Part of a small language model's weights.
Size: 9 layers, width 192, MLP 768 GELU, vocabulary 4096, 4.34M parameters.
Architecture: RMSNorm before each block, tied embeddings.
Training: 128M tokens, 11216 steps.
Each number is 500 + 40 x the weight over its row's rms, rounded and kept within 0 to 999. Layers, rows and columns count from 0. Numbers have three digits each. The size before them is the row's rms in percent of the matrix's.

# down: layer 6 MLP down (transposed), 768x192, rms 0.0661, rows 68-167, columns 128-191
# up: layer 6 MLP up, 768x192, rms 0.0707, rows 69-168, columns 128-191
down68 100:565487523535547524502508514482531439474566525533538456552477482515541564431480496463537480520542538486527514561449507531476516528589446492529478547437516508460430553499489436516480484482491438
up69 099:516515494576492545528558520485486483457491512553427523483516498470538447450472549548560462505480490481496478526451475535512600506476460534511538471514527549485435478467495459481454484467453478
down69 095:574532525468517454459428501523544484512513470464532548450492530516494576491521513468506540463518476549510527482466483490452493450546513410562445471470488405506545524468553503489537599516480532
up70 096:523487489496528552448552553483505555507522531486466497476530534534499496488520459556483549491481456495478565490567495503479486522465539548531474522502530564531468453424440478574494516444462489
down70 099:473450493519506522518555510479494465434481487496517545441440510454488452528519498447519510479516441504548519440477536477538545511455455513502542465520467533526496489480607589537530570518559531
up71 096:437468481439512510459513436468442459548457476594488495462479477445534477514480483549512506506446485579536534566476451486573486457432500573450524507430524496500527465522508517519558553481532488
down71 093:553561501504475500529516513478517537492433529550512426493450402492454489554504529466500526523536535537497602460482559528419540554492456461492430469532541538468426538522493511442481523490438506
up72 105:476472478462533509566502492508496513515456452475457481563472490513537513536464525473578537514360546520512482533440507515569562543436486548583494529535483515441569548502516555459449547476475521
down72 107:520560457458557517560518607542483445402536546423521435520455503499484499535537426469457465531532510526464530543582545494513491518543485511521508445509402476497506472400515495493510510527460519
up73 098:495427452456520493532516469577470459544447487510553538533539533484418542434432488558489529460505535511499464460386510497468422530530500511539514497488515547424588477517457463459466502524496467
down73 093:499470452456501473559502499452478494541470499523519484551450442476496542500563532523488502485466447521501530503470514525487462438524535503540539456482511493485489550572454524480519524469588515
up74 101:488535510490478534440565504526481481499553420442534503512550467467442544559459593507541548533530497496553492490515424478539530570538543456511496485496506446496495507516505527491496487504572442
down74 098:457486478417551522546525483499499499432440486534494481512488387468562477490573485505446484450487481543493404460482477501541498479441419507487516487482495468486431466449447505452538504452474514
up75 096:472465477517487614507481512522526567478508524520466529366465500543566590460586610490459509443489508414506488476466509483501477481553501480507495563537421495477567535470495501461523582483481494
down75 089:479505556566504530483571478519479403538482488495532492554538543499508434392567520427520476459482479494531489428514492470555502469493493537496532462441522459496554453532533482487547459444503457
up76 100:450530514534466580531445404599500465495510461574514508476518540458419490538504462435505485546553451534503419479493540518560484503472469490479571539564465486468595581505534550414501484502445533
down76 094:450497436492536446440452474459544514571459531406548504503519512436485518485537530519472551505519514529482474492463464485500466484507498523500534431465527482533470509549474451558550526494515497
up77 091:487541524511494525463528537500561525534449533504550557494500527563474472522458470471496501451544486533479554463483485542573556541467535502470499511484523523528590523526466485494496531473471520
down77 090:510450438532480421550528462512532506474544482533497462434451468491611531466488483548470533462475509494524508488546577513455475458547572513506440469465545495539481564488553462460556560551474537
up78 107:426568500470408567515537503548464451531472471486479485543441513448499583559458486400504481502481494484498513506479511514459499494401504479489521585446488484524498567431511556514443534503437462
down78 103:576519484472548501534557541500487484499489574486363469500470472513442472487465471554499498540467507492477536456581477527485514443501463516440550469572525457521456419520471518554485444540524506
up79 103:526499541520478500495506541463482460552434471512526491552489553526463533558463462453548485559479557521506520400467548472604527513519520522522547572546457559503506498480454417503481491473495516
down79 106:465524483507448538528467494542462502499536488443456585516427532408492449501532478556474523482525447552430538607521526494516511491513466477490446455483483499512510517510541546553401502531533460
up80 100:425515465506463526569497477583509486493456507558496518480519521482513442451544443520533559487449418522484453479473550526549503555479481469557512522530534544457542463526485546549513564537453477
down80 104:569457484433540455505514483480459445456449479464537446547560561440537525481499504414466505452570513446480498455450512496516476531500503452489479518484479472551537531402474541480502512423451573
up81 109:480458535489572520469485543466550507480483541488482450410509474519509495553520564565484502610507449497482541466435442540440471445525513491561558543536456503464588431524445521509450513473481547
down81 116:522559498471509515507471407629483570512506521493430486545518438491493502542501508525435553488536471523535486441504515538464483520457529512470528536482516476497473457495481533531442483512525484
up82 102:464561510477553516453477525547519474528516488560542530521525503490465481542426469483480465538497478462493448489415460440590495517550500413468455478498515497453500546443540496556470564542495450
down82 105:474486544470567436491501550487512481512451434478506438454501586528530498467530545467491517565514506476510443456486437571452517454448440550446543499531540505477448509450450456477370462404537550
up83 109:500589498545499443466471512460512487490556501487546461451505427475434529553480566460504482530486484518424527577528465522440489565437524474457519515546546543486540526475463506490548507467502564
down83 113:512494518487414530490545485478528489474484582474508513494459527454530556534543483417524537504524513516530493550481509483556570559538480479565505491464480473511525498415479507401492512451523526
up84 104:494579533502488543491522512569499519466476487611469494522479467523455511584435489473445445574499485451514481471480485495555502531524462529492549474474473536565611482575508450422452504516507478
down84 105:518468451470563553565543489468509479502477449527513464580471536472584515526467554457490545473519462524413575477478500515516484497492574501473452464540558422489530543545594540467525434485562463
up85 107:489486444521548515459502535462475520541543568564465503511553521446441435506424533492461453498508455510446484490483565489447452509500530561500529551570474553482544487492498439445556513479490533
down85 106:550463471506469454490408546478539537556408446527459486542533548495487559514521533593483491470498423467581505525484569547477489524456509511536503535470533525510447415455525501492520513540474547
up86 116:472503530487493464476524522506513491517527385573506463411502540458467561482546555477472425550484406460488517547480496575566525511513470496482538442452495486508522469553486496471546482556495535
down86 123:486475559427420487590435480427512484499504529552496531530493511522472487595530540525495498530506506451471511564452503487432515516436440461551508534467515497514537474501454525506488429529508492
up87 113:475509491377503532519473504523523532475495491457521488559406514453521454496456564486488508534394524491494479490523469520458519465455435536558498483446463527444557507458534548522476460433528504
down87 114:489428488518500474455569468541515474473496511508420559455519415468443505481476529474502412460442491495489578391512529501511506588550487456496455527440462488553506513554536473509551480496446417
up88 104:448470498499522526440516488469548507470475501543500587537519578541485480452544504555455517630492536416485521478426531478512457543479581533493480567485489528485489518475487525496463514583464481
down88 101:575532526482510463401507462532447477489471471468467439454482457484523510528452493479480501408531444543530476472513485539492545491547448411505469495475528489482554512454477506516553500547566520
up89 103:512511534474454504482548481468522521506472488544459464464567473475550445474465513538425432497528529430465436497434438522518497498451488542539483501471476497484492435451438526570498510479473498
down89 095:550453497484499475441481505526528531502463509540468467466463535530464514482458449465556483457471443563586559523456522544539537518463501509520418446583523455438514451520514498399552480535516501
up90 107:495545439518484545439484516491498568481498456488479597515450512520530443497438563521495553439425537498504488488455579552443455542409459490503503563523454564540516501542523482486445463466561517
down90 103:502414509480478494527472506481559533543472458493541507488505480500505552563582494496433496533495508480533508573426494473516541553442502525508482397471488423520451566460449519524428449467539487
up91 090:500440499520524497541551555524505473523495525491512506476602503460493593487473528535517517516506485511501537568510517428459561560425539574507507528508535518517516469518518489517512450598523515
down91 093:492492470450537474490479498547465497483479456431479449525440510491494429503447494464458473515436494477471514444493467472511476499586534498536470495459455408548461431440515546508433525442522581
up92 104:462479477537425532412478521545514480459450484484502445459546454487522534466488428474444475527481525485463517452475505537472528495514479451571550455508489556466529505480416486434478435495491492
down92 113:449534513501507538462502555538474476534475459514501543444439576502477520559523529420439525478502488489452434486510548555482560487477471484456516481490542459457522539486452512578505511530530511
up93 094:467505469441498566506504439489461513491525569562448591413435462505409459546461524540476420491489512512466541459498516501479490455565533524488493491441490468431518410505492465563463526499522436
down93 088:556479443528501469535533461476517496505501465486475524450512530488511495496460468454517470462502508452505537504469516566489473511478483528485454563581487482474519480495479469430558532558556530
up94 104:483520529421451500487499514444516468503526528480530496513547531519467506467545532533464504580508451470453460541592471493546505502536461543568563475569484531525522552517403461569543496494526546
down94 099:518518522432606491493482481540522546526515570509472464526461419495537466509568464414596454508459585494447492454568489517542469533444467535501532494496494492447521457511476482482549525445508528
up95 095:419522511530469519494553522434501558528502472505498543437476572436529506502450485460586576488480541469547523606524494479507555468507511501527485471398461494454504533559517557526556497454480502
down95 091:481566455501472430481519444505482505652475467477472465486496505530467565544577531483531467521592472453518494417566460460510501485499470457452537512489499601548457437453471515510518532522490519
up96 107:549536535509446506457516509472467544428480514524512488486518458528550520473512473473444404500536499500441487511463527549514464539539523554565482489536447555469489532450459491530497488475481527
down96 108:481506427445537421460452481535564486510466518489498539517462570560461467536436449539530600441556527445488444527550495539551495529474471524460531480481558493528498452550535524550573430505535579
up97 104:513487501470491560599529580480492506447452607562472542564464513508454485459512516532481470465486496470502441524465485504557511496477498486530478508531540550557523462431511439540524516434477428
down97 103:508484489540540498537598475500590511505566530446492514519572574541550488518417473464536460547526480494511441546546460500498542503474500497429520493496484516452472484495532470524540455535543450
up98 100:535548495521565528475476508519526521474533543560494512429485449475495508556571487523459543463515489499536536499490525534533495462485522505489519490485498498462513438553407464457497537528480541
down98 098:505499558461491504512485466565478495588527486602560512560514463456473481461478491470472544524517471476471478530502507496498544554552470514545467513450473514522478500485495455507530497502481450
up99 103:488505460499482555499540556497462476531492438513416549440564549532497514368511516466595511472480520482482517480533529541459551547447505491484534560540463483387509487477477514507494481461489421
down99 099:451567529461518488459483549461513493501431460496506394482441463490514526421546460490587479500449494481512549451526516495461505486464500537517467562516495482548522490516553524464464536524475542
up100 102:554473534537447528502479452532524434451536509496447516518488492485454480535437499449476472476489434483493517499487452528508542480491540497482567447491471533522487581545485568454439522498496556
down100 105:493476469416465464559461524465500495484469526509548502471577509448533482516510508500439565532513494546520533522482407501536490526524485448528462493516513441572510546489478437539469562445502437
up101 101:515547488496483508513577493515526553517458536570523486485513445483496477563529481526534574543445469553448438543501458473565536563452508436583500468457496508408513501523534548488527531486490505
down101 099:544449520519509522517472538487530404514587508447524436519499494579514501457534500481468472446462514466505520557501538497533471433527479388485467442432493489423512513475473489494517491501499479
up102 102:469480486570480475393512474489494527480556524474443533460482562498407587531492434465436483528454536495524530528516548534447520525480506588418487498515485525476521464508431467455545494493506546
down102 096:494503514473478441485561490467482483476499470534543544535515496612454466464471452486492471483482547499530466506573514497557483472564547508586520441533548482507478539464445395469492438507449489
up103 106:512479502486476464502504454520486480467467526554443536489447558519498447570488476491529491516520449446461527498491513502451504468458474580483507419517509506493474534473473480481429540443549585
down103 106:502545504526509504533497486407509487467585450434495489473502562424483473480526526611479490500431503537492455522500517501542489489526558475551570498465476394482589493464479523567563493437473421
up104 090:492506565492500542468549518476458440521470459490507494483480437466524453521448504480463493465413465477446481464515544421504499565504535454509522505516562448579521486448505591509496513434511434
down104 096:498518471496464463573476428560498508563491528573470500484497524498567582475586569520537529502547531502544544536475458527516529513478483503522513584460494482390396494522508435452495458543490528
up105 088:509439562523555467507482581462527542509494433603532463493465468433504551479422569434585534519502433499482500495505492559557493512554568488521450567528487575552508436481566464454510527495548529
down105 088:498447571480461443547538459551475448461598508438513523493544512520486499524482418439521514505521526435513560489428504516471515446488434540539547397575483447511482469429442526498487531468524514
up106 107:535522432503538538534542522490540510484474550517481500527413465553500479516544532471525540500474448488525471451464602528599496508556477461498517513547471526451486506519463576474534530542432560
down106 107:463494544539468495462556507526528427569529561458496440447566508552495464459522491453422552421459482506471470503489444450453509558470483445414502468455550384531507464462499497520468485443421524
up107 099:541466477517522532433511493488430461511535430493501535523501508462505446469473445477457441471425520474487470511478544436610512579463544535601565399581485543528492522499523516561517522474508498
down107 096:472466521509423437552522542499617487538435479550545485493510496540399482486512619544459486545512457460507531431508474537496490423582462449518474509551499437460467533538477501524575548479444452
up108 100:560494532471495502492500505485473486518432505576485493424511489557439512494503457455555585586513509505451487522494433476507487569507536485505459495533506530523507452460521503467526520578532518
down108 093:540492504493473512497476478464456525494488520492532509446427472529555509469538497559532554490522479492484563464461414524515472505434512469481485567569447504545482565508482484496481525503477498
up109 095:566545519489455496483514599466500505511484534469525544579475532491445445513521512561468534470405431467497516482482421444527498461457538421428462545514586484544467480513520514461599468488516523
down109 092:548516471535463516555450457499484454583533521522527510442509525528564555479544474468527493501574500529488485509517547519476524522527436513468512514581482490585454481497480438504452490468413527
up110 098:457522538515476481469578511579454473455486477487461534458544536451535513513441492538562478543424522483478467493482429465525529468548552496470485449513499496508530554489502600560453470529542465
down110 093:545491510564489511576489487475595512462548498573497440515425472434431517462563489484490460547498496571481505499470556514432489555527518497486420514611549485468407515510542475475450524499445450
up111 109:529445523434530507467462505493485599522519494455418539477440577486480481478519516510503487569442512551533505491417444553479538502475547544568516567518525549535495478473408481395543591558508550
down111 095:481502479517456536448453496432525473508481517442550527492491506502457459497471538510539556475517480496487502488412494461530458431492485552497448441525524520443445565495541507537489550543512465
up112 099:404511489532440520526511514467495467544419442523506593478573474501486547465549493448490504480533499459518450555407470498510520552521511543566506520545517541452583535475462499566465552582484452
down112 096:615543456524496481491455463470540489496546458442542495464419541520487517533547519453466522519470526503486518425583552500483514546496505446399463515473377532475428517475515421538499514452500485
up113 099:512557500496526482460472523477496500548559404488534486474483585488454505488538458555522470518510459523506463452518547482558477570526536497494502497564465498441541471549574528575539521556480539
down113 095:423469514563499493440492525514531507518551569493474513475510484590517521437493502425506471570458461380546466550501476513425491442502536522529474493461550602460451534425394503463459422480438450
up114 099:540529501532472469488552487408484514540510520517539457566594490543476437538435458581501457554451483473496473554472503522488487522427534528613546452568516539510414464473456474490455469517582517
down114 107:464464482471584488497498527522512467533496522446517550466424454481512517517537499467533488437478507522507444458542531539545463480559482469489484538432541505546548594514482504614486509384459481
up115 091:456484469452531532492474491480533501456544539511504560484506491524456524476425440446485506465536499492505507545547503602462477443539465518514481504503508513450508458484569476506536517409526535
down115 089:482579503477426492487474494511527467580538523505525439459528502464540465551482592548548523544525528480513442494518476469460551562406468510523529464558471567608431507540468597541494529520521571
up116 116:490581476522520584507471487444550521443482485542465517537448520423420451467496469465442466532517472479489518566530504521462452460468493562481503495532487470519438466588475512526476514499476485
down116 125:490498478500387552478540512467521478510467491514466448456594484542442475464523451492474466558457407486470499478452511595499470546512449517491596524548464550506462450543459457413544501557549590
up117 089:447491566489496480422590484420494440491452432517467452487585577491472496467526497499505457608498514559450523505532606485492513450546513532490481553430420487552551509513512527522554482557465496
down117 091:493442486481440534534500459645505562514514523530531537512523446526479483525454472528434474426508516497490420498538473494500449497488525547486488497526463509473432513463479465502524559531511449
up118 108:421519473476504600489491523476553466521538503559531535551472537457491481516442456509525484524467542523510516521482483548467550541435543488486528494500472482415537517553526470464586551550505478
down118 104:489502520460490518458513451488531496442499490508461484532426516495463517501456447497483462458544561545452529513462490518541651501536533469527498478472461495427526479468507510481493476488497481
up119 091:574519456440502471421582554514516537527450549416512479482549451506573625536484522488450494489454439558437533534451479520450476565448459550463479491478456463497498518457503494427480575491521535
down119 092:445537529494562500464528489530550482450515572576409474525418458550441493530528467486520525453513552449525504440460475478468452392580564504541565470491551483541527511525499485570519474471505494
up120 106:514501480461520535439543482415555516499545534570599452474514476470450457538555511522467523525514462467479451440482505486516481457472466517551574502482487469499475459526481492457549529502544476
down120 111:491509440531579446544579456513517459492556529361541484481513537474457539529537418515480544463456479530494508480417503456539568527485495507503531566449504472483456417461526540560475561514389530
up121 108:474493510485448510498459490518441554522544522490410504459415503518527535549459513482519492513491536445494489508507412528443561507482536558548539468509541466537543515429486487523565531508512479
down121 114:457488527458462417583452495507491485548514531461418538518543502470433440480512480510472519542546478331526504482550480456505506460547546490486493506484471520518442532506492430526461507523495535
up122 104:499484420480542456456521541481458469494499432448476448515449570454485510503455550536506464496414495518459472545471508492474506501383524510470489546559539560478456525522507529569497499504486515
down122 101:558455438499496476517430475556462527557517543478492514489474521473526465498548508507536526430437446485487480535491511396562443504496550430470450425517491487451492553560499485505531507423463478
up123 099:533501521409530480549537486530471495466458550581523545496512512496539541524471551536426493489478479486502409515397551484513554481578517426541561462473474472553489475484447522434450461473521464
down123 096:456488510453582535486520450515476566495484459480513461481490487515513461494554446488470514507498442565529520544529441454514525560461508494538500478548508530520565492448500510468539507577486520
up124 102:538537487513414502495502444487512520467483503485520582538574537418485468526530493484478506568474433497463448453490475461517463492494556453488539503552523562439528548507499491447537448572515495
down124 113:478461561480458430567501483409482453505515467510487501479481425513513481509500515499485442489479444461469437514532546421556482489530533515542489482533431441491453488411458461475517537499493455
up125 102:469552487489456477497556487470494562436611560500436462576474531557475462496500551535491484516517520477505503455474469565562512482523565500451531514537561543489517417425416549483497485481463529
down125 098:503562537526521468506486495481525470550441545543545531465498475549505508496460514462445497510540492437543448511481483486528421521402459501515543480437501475492501518525517511461484511547495492
up126 106:494497488415453552533498558526487498412539516507448561497483496484556501595486513468552503475427475498486440521551492502452509449500523488484506532553454478480545526444553512536514496487422517
down126 109:452421514449396520447469527469481481529481495456502511538519492491433533534478490503506505518543511509476447516475506529516432431541531443489410431528533451476528495511484500570536508457502543
up127 095:529475507544616468511514585470449492450468506474472487471445463480498467461462542508496526536443487463509475493486483500471467465485537509528570584552482471503525452456456501456532536400499541
down127 094:475398540401461539538542460556467462492566567434578400482508488459516547514483468427501493541501498542469519520541556500543512496448512486489517451542527458532464516499482452441468538490465492
up128 100:504534530516540475559487685541581478550477530508503451545529485490468469517526570511482514562538436471448479527550589528472462502490551482572494476403448519508459488480529515438489503539503529
down128 099:492486450527498529465547474547367493515509532526540515470557529514513542525462489548521544416490531531507513443514520534464500474425474542519536471541481518498552494469534500487540477490479547
up129 112:475519480448516489491503548464516480530466539461530474423497537543487533534559521455492474549613497549480514494515523485469469468487491524599496575499461489471524467490484472542510548469506532
down129 112:478448456480475497553502522507534540456493444445512558477482543415556518532609514502521473509432479427526459461519567566535521478477463492471479478505506483490504528503513516513518512465504474
up130 089:565501526495460533481457553528417430463454428547504525538478498427499425513560495538436561501524506396505461446423458460439474464545545458452507581434488461522521468531528589576478533530435477
down130 093:433560557453538431535522533494541568505523502523514459520508514555485548470414520443561404494507526529545466529531519500518541523428509541499448500575526493490477522504543443420580526463534539
up131 097:505501521510455545461463457483502491524515498541461470412522446511392508503549497531508514505484438493461574516577502488503492480584561471520525443466476470474490486565517553478516622521458510
down131 096:460502524519522549543447562475384513525535485455527540545462511460548525479480549499501488525567588543471523493405522474506489470529453538504454471560545508538394561527535495479536474429562556
up132 099:441563527508433524543527550472422553428595419459461491517437482495505533515483524484570503457506475502496530516494417530537552487422547471462545587586505521523483537499447457447478548418467562
down132 100:508555495466507443529498542489542523524547537482474512420496494429505517536525503523483532522527500545547503549515515487427549497582424585527471505515498567492519515531523443555471506475548487
up133 099:536474503483543483527463500542486502508505573539562554527427469524497550525489522436471494500420478497515514563455378567440564483522519542478520471516477473475446467549441416411531542465524468
down133 096:561491431438433520438534565406539518533474518556528514526427482469513451530509525576463495510508537506531488458464546458469495453496549455417548478516490554451458449537563487535415511488498436
up134 088:523543448483561493460524464487468433595527483503414550472456547505440466555502528480479573539507421542497503475487534502480493503471567510490504549504453462497493554498537572530565518498525528
down134 088:531481545514414532526549451520498504444414489547552477490524463519525491423509511433457485486519541542481476518481495525532454527561545489512436514457494507529461434446473471431488526481447431
up135 102:544542498499535501462581540510484534485503521525531448419522535479425510475526482459508580507562487462432470428440501463545492495492499478565531512458498512500457489513541484523432543606486569
down135 102:597531537568494515517467539508464456501555498539465468501464469521552531466411448534453518545426476428498495509496595532536506483551510424586471430476511543508548519513488493551461470405487542
up136 095:522518489563566452470550490544513506517553582545482508537518498513379496525534478527461513583525520459488455499455542463491524462586564538519592519467435473503527613531514539523480589539503530
down136 094:416489545499504463536527486463461512446444495465457511524512517479588466504540514471490530416506424533537509488512461530519499562530518452571458483516520457534565445449512487477469491492539468
up137 084:493607514493504504534463521452460468497505515521532529582513486508478466572450522528509535461473468487391412509506478530479424505556499485557454456525510469508555556512538513521559502545515522
down137 089:474455478579463571502489493559528444492565495488490511517536486495543584425502540508533541545488507571544526507473512478453568552514457505498507544525471500482515520527491369447419578515382522
up138 099:483566466555433507521472533523456515502551528604445520517492484476476415520546498509500521546474487443504450509423509543557576540561545455494528515498547560485517493485520533483442575549566490
down138 100:452535472402511490502468538480487494458447575505480585520512469503499528583484471464521537470519548530468554488582432453436509473479528571517504475503444441487461547558530515501435523484502431
up139 107:458481507471436630501604490496533460476458458479521604534536564469502470483514552612494481468508524478519521527493498486497489523463518609524506499471460523453470552460472517580527532482507489
down139 105:520478466448433492503514458501493488496475450532481538463549548514466570528459556463461538482482402557481472409416505531509541516528496483506527463546526561463545452581545468462506503522529605
up140 098:467491534476537524588493412551472483483529526512482533524513509472524515560496502520505505585500541497493525549535438510518518556434543430498517457433490507467498523484465500441465500515417465
down140 101:483497499506485467462564476454478425516506508470470479533512487534545481463559518495448597511475457468545481395512474474492518495502489441464517500484512567457509534507530472475464598475458495
up141 108:517433414429512540461440518492507488512509589525479502503539543469433545513443515504507487530453499472445544505454536548625516435518421555515600483555473577466476427496457482529519524581494507
down141 103:460515518559459509441464484490565513482493437522521477533532456537481506477498548455491434524570518456457468462556490489565496425484520542501458499465518491482493468457544500507450475496571394
up142 132:420462405448458539486483487507461554471515523448438524425497512492431534511466523527484460498511481452493501522501445510517489514498528501513567462557494525463491485532443493454572564525479543
down142 114:462459400472444528509463481493510528527553510481415486473507513466458517471477540506510444497525530477465500477474503601517519470425486555475543433528507530459506480560488500440539520514457535
up143 106:506511480511450545534505505519483469497493505503582491544499480482490491532443477478524565550506477513470528523484472484406443412516472501492570464557429487477407467460497508535493526521485510
down143 104:499515552510460493445538456502466496466585513466550489428494424450513472522519537452466482506526500511429516531489475447511488489423468435537584521494448504544493577464539458496515516504534443
up144 106:450528433441496497479513518517545489496480493566390511456516461505501437546526529540475522574484508468509463539491464475488503455443530423535558568580456515411522481546486544442452466445451529
down144 109:427463421520453506478494515549463501508523515490576532561536538374502528553480488495488500545505478412505500489530542565471468472546469478486443560457455545513520501498437527594464586487506448
up145 103:508481535442539495457497565442413570501548501477450486519431526524536528575479544523478504553504487516544543495453465543528580510484451523512518537490518480505510474471427471509539469520518526
down145 100:471454539555504439587557539492479424553565525509484474520489483470461458501513438495545488411509574490430428563500467427476465523484566541488560417530511529532513510528540559468488570487496516
up146 090:499467460532465524490521445431482564506476534463477570471516473477504478453500451571480431530527432532403509447491440422534554555461512522534475450499492485417465470510490518402438486526457594
down146 093:580477520495552531511484582554498427537529467431490460584464491464536568508481489455473508470442500490588544511533545560511559512530592471476493552520563465529543516429503516507471529475485466
up147 107:432543468537534496457481534416571510440551456471533468549495581499461503519436496408432523542472537497499480461564577482519568453483551534453532450540516558436502553528490469514527528489414498
down147 102:538539489505511515487491467471448544499505476507494499536492557500544557510502529472589476500520570519513520575484525566474492498533485439432482541531433538612499519464527467512560476464529458
up148 103:431545484435510487494518556481521475507527500538374547505457523546520538531392529529556522501482469514520464540525522487572492500466536514448496587529515489509559466449525497484477512500508460
down148 097:550500530515507449480507480527507486466479588548527499517540500535475589494576420482461522555453556571498451523556501502460491462466491506491550460532522518498464458516430483473460494533501536
up149 100:495539495456483533508572486517532437511498493557536546403519512486438513490484485457534516501520469506495461482540481535544510503528448550493558539587510525493542418462488545455483561540536460
down149 093:458524460512541514545532504486521505503537431473503474582528485424441512434493492503560544466535536497461496474525450481484521468524499406449471510462490494475505523483561442553467531510480538
up150 107:505568479526535557449498489507524539470479578578461482481560508492542552489540591496490514508536457426506428472524480508531475492612482507543551586497465418453540456517471508473460521547502541
down150 110:476479523535550498438503491505527512546494542477451421533555408450508457460425506484541498490528498510465553398495402518521470541474502523526443520544477437561520487544510449505488551503500525
up151 106:524515479490541529503478446492551531485499514520475523578451441548521532499464537433517506625515465504448474508470530591520539484478490461519554470466470471484531510576504463443473537583487539
down151 110:441562539603516514542521510477486497487526513481487470548565487596495540521465506533533477565461485549467441555493447415481470431470483542522454513547516486490538491543503509530438495510467460
up152 094:512542484557499486564486513445476480502501460488546537504524510484464456530438513463499450498431487470307481503504588469453473575519485519460515509524446545485541522540528489458486523522499460
down152 099:522406550441572539444506539562565473489510598462546427500553541526564527487480510516541550541552531537651466534475445470555517490470467458515535443421494518526485539455446419491553466532477462
up153 104:452447500512531584483464533519521516451462422474483506522512509479508436490512439417438601508470525442508436487484483462536518508521533503465517531578499525490552530412515514480518486434421570
down153 102:547527537512464469437446455521508518415492463523486540526490548442515552545536537579556489476560442516461495465481525507447554473509529442494483489498491547506484497501480519485492474515501581
up154 110:500522476506485560482427548506489476484538522491449514487555440481577461536496484511498483507542450480476476505457530556456452478509508522523545551556480446461534501515455469571627532476482537
down154 116:427411554487453533428455477487482550611473507469552601489531491474500545512590519487460544515484500537481510461551436521485514485534532446495514478510516462512493495474482483528447487503531547
up155 104:487538530485450481504504608531476539471559482546492493498499458425478588459487535506450501533510517505483510511445456469562538499539539553541579445505502446504480519438495464476526552447445494
down155 100:556505487486527541511501556507492485471419484576437482497475577454509483488546446467533571482526536530461516486483462476525479464461514489563513489542531535528463549513516482569505526499530491
up156 108:536554433451497460515496555528435531522506498492475484413513504495483482544517537478519421552444447539514554459562507552482545485459474554475536554538553511463516522439483541523556507454534534
down156 100:531481539543538497500482545519459491424516569494469474542512464474522530530469521507559484510493569544462503543495451448543499471508473517495572488566472501562419577531549487429526377466447475
up157 096:496478497473510555522500529546544477474445544499487539538536497443528552507519592506489492510483416515509456403523504513489530558550496565466498510460494489525503535466557496439435637517520455
down157 097:495361561451508556506572488485523437467604560503500496492534499558486498521481524495421575466451547549482477497508487474470522497560553448575460469616485486496528531466474479467505535411442545
up158 084:545545566503553543483511538568511497487556433577526532554444443498519491596536528538476468585520430501455513527493525504553440542552534524571456518540568514532535535519495479550466577446494495
down158 092:515441484513440476446516464462519516526500538437491420507532539482492472454471538503468502498540498538522578513408406527456547505481497428470542468514505512490484543577493471477542517582485484
up159 099:497499444497548451488472542477515518478534553533458543530485498537491445476585472548543575498594459551506479529529491469497529521502475526521517449544540539497491474582452462519479518552419465
down159 094:436495530532453542480492490508524552489554452496560515447541510420488529541506570545441526435540502529521531445509462569519467531510467571522450527513487504454503507451450574524564536453492503
up160 098:460610490505481466472479486466558497471544457590455487498537555530472450503499504511457525472489486516518511579456459537457445424510536489533514461515534529531505493512498535478579474506540509
down160 097:494494483494492559510471504532518531530489532535505481509554516521503549497501455478517484589494493512493530453540478581483510514489568516493550560488552560458498419536463521501487499461566526
up161 104:512485510517561558432517533516478558499489447499433576450512494402519511502507533492519516474528468469481479540430500552495483473545456499554476481475539570503507516522454498483564487563574510
down161 101:460500512514551453447507494490469512539509446499495553481525498462525577445495459537474494529557559569417527428507550433477486534515564527602508444561475507522535533572540542524443461520472489
up162 094:555517469520486500537519511524460520543540450499455501465523491488458488496499525487501472464517461553497462500465480487515494531463555524532560500520438507528494388476481502533491535435424581
down162 095:549569580472520546469464456471521491482527522506561523603500524486527529554472518516506472527439429566502469509506493489479449523517519475480471527473537511497530544516544491492525468514596529
up163 094:531552440536475449479545560456460573416564548453422546454482477567461440477512529529471428526532481511499504499479526523476484571543520525504549495565460586526429469476486516500470525486454538
down163 103:435531450429525536433388530564559447530466482517539536491562508514552497558458560463478476525517490511495418509517467459589474489518456476546464514522536527491551530505547476533563479547527501
up164 111:492456506477514483521602491552486527467514465508558464515447567474537471537544478492549486512525455498493550526454470505455483562386442422516551537542493517463484482427436521490425547514446502
down164 112:496499445568487439551508502523492512511517596560486489532588428548507446526525527484526500506499532547511585490513484468435589577547492518572566505477545534556510528501560512592478504505464477
up165 106:533514447540481536525427536545509530484547446524494469448479495519477531397516504492556527471467481474477528496477468554469511478434497487509486486544476538511471484490474530412477584452466512
down165 107:412478551478459463477440466574496545493543557515579423442437535527520522525495499516460447475497552501486552499481494487479560523546485526455478546594518498482512467472539501476466461479510478
up166 101:443506500474444493462476503575423482484496490575544528438499483532516467492532546576506503553515470545498512529474536471490520497475448500606491513577491539504528524466458548540453568491414588
down166 099:488477475423456483478509560488525530494479479450465519502518598551512485455468488487529563488419477520490502480566515499474539508527523470451471427423470394538457500519468555485476521503505502
up167 105:519471441499469548510503479484457542477502523472487460464525546497557518474516471480503548540423493472510536507467568520545476535432527455482518453536447558449561505415495548471431536505370522
down167 106:495496598508465457388555462525492578454457545460509523503502440558561505502506432490499488513517492506488484452474511525485473454554428442546553515462459500550473501456571490493566546500496520
up168 106:476466470509516515502523487556532479540463538506566463518520525526483522511540532511523561592504497454453490388522554570497441427532491561439505546557453550427476412478461487546509552477538492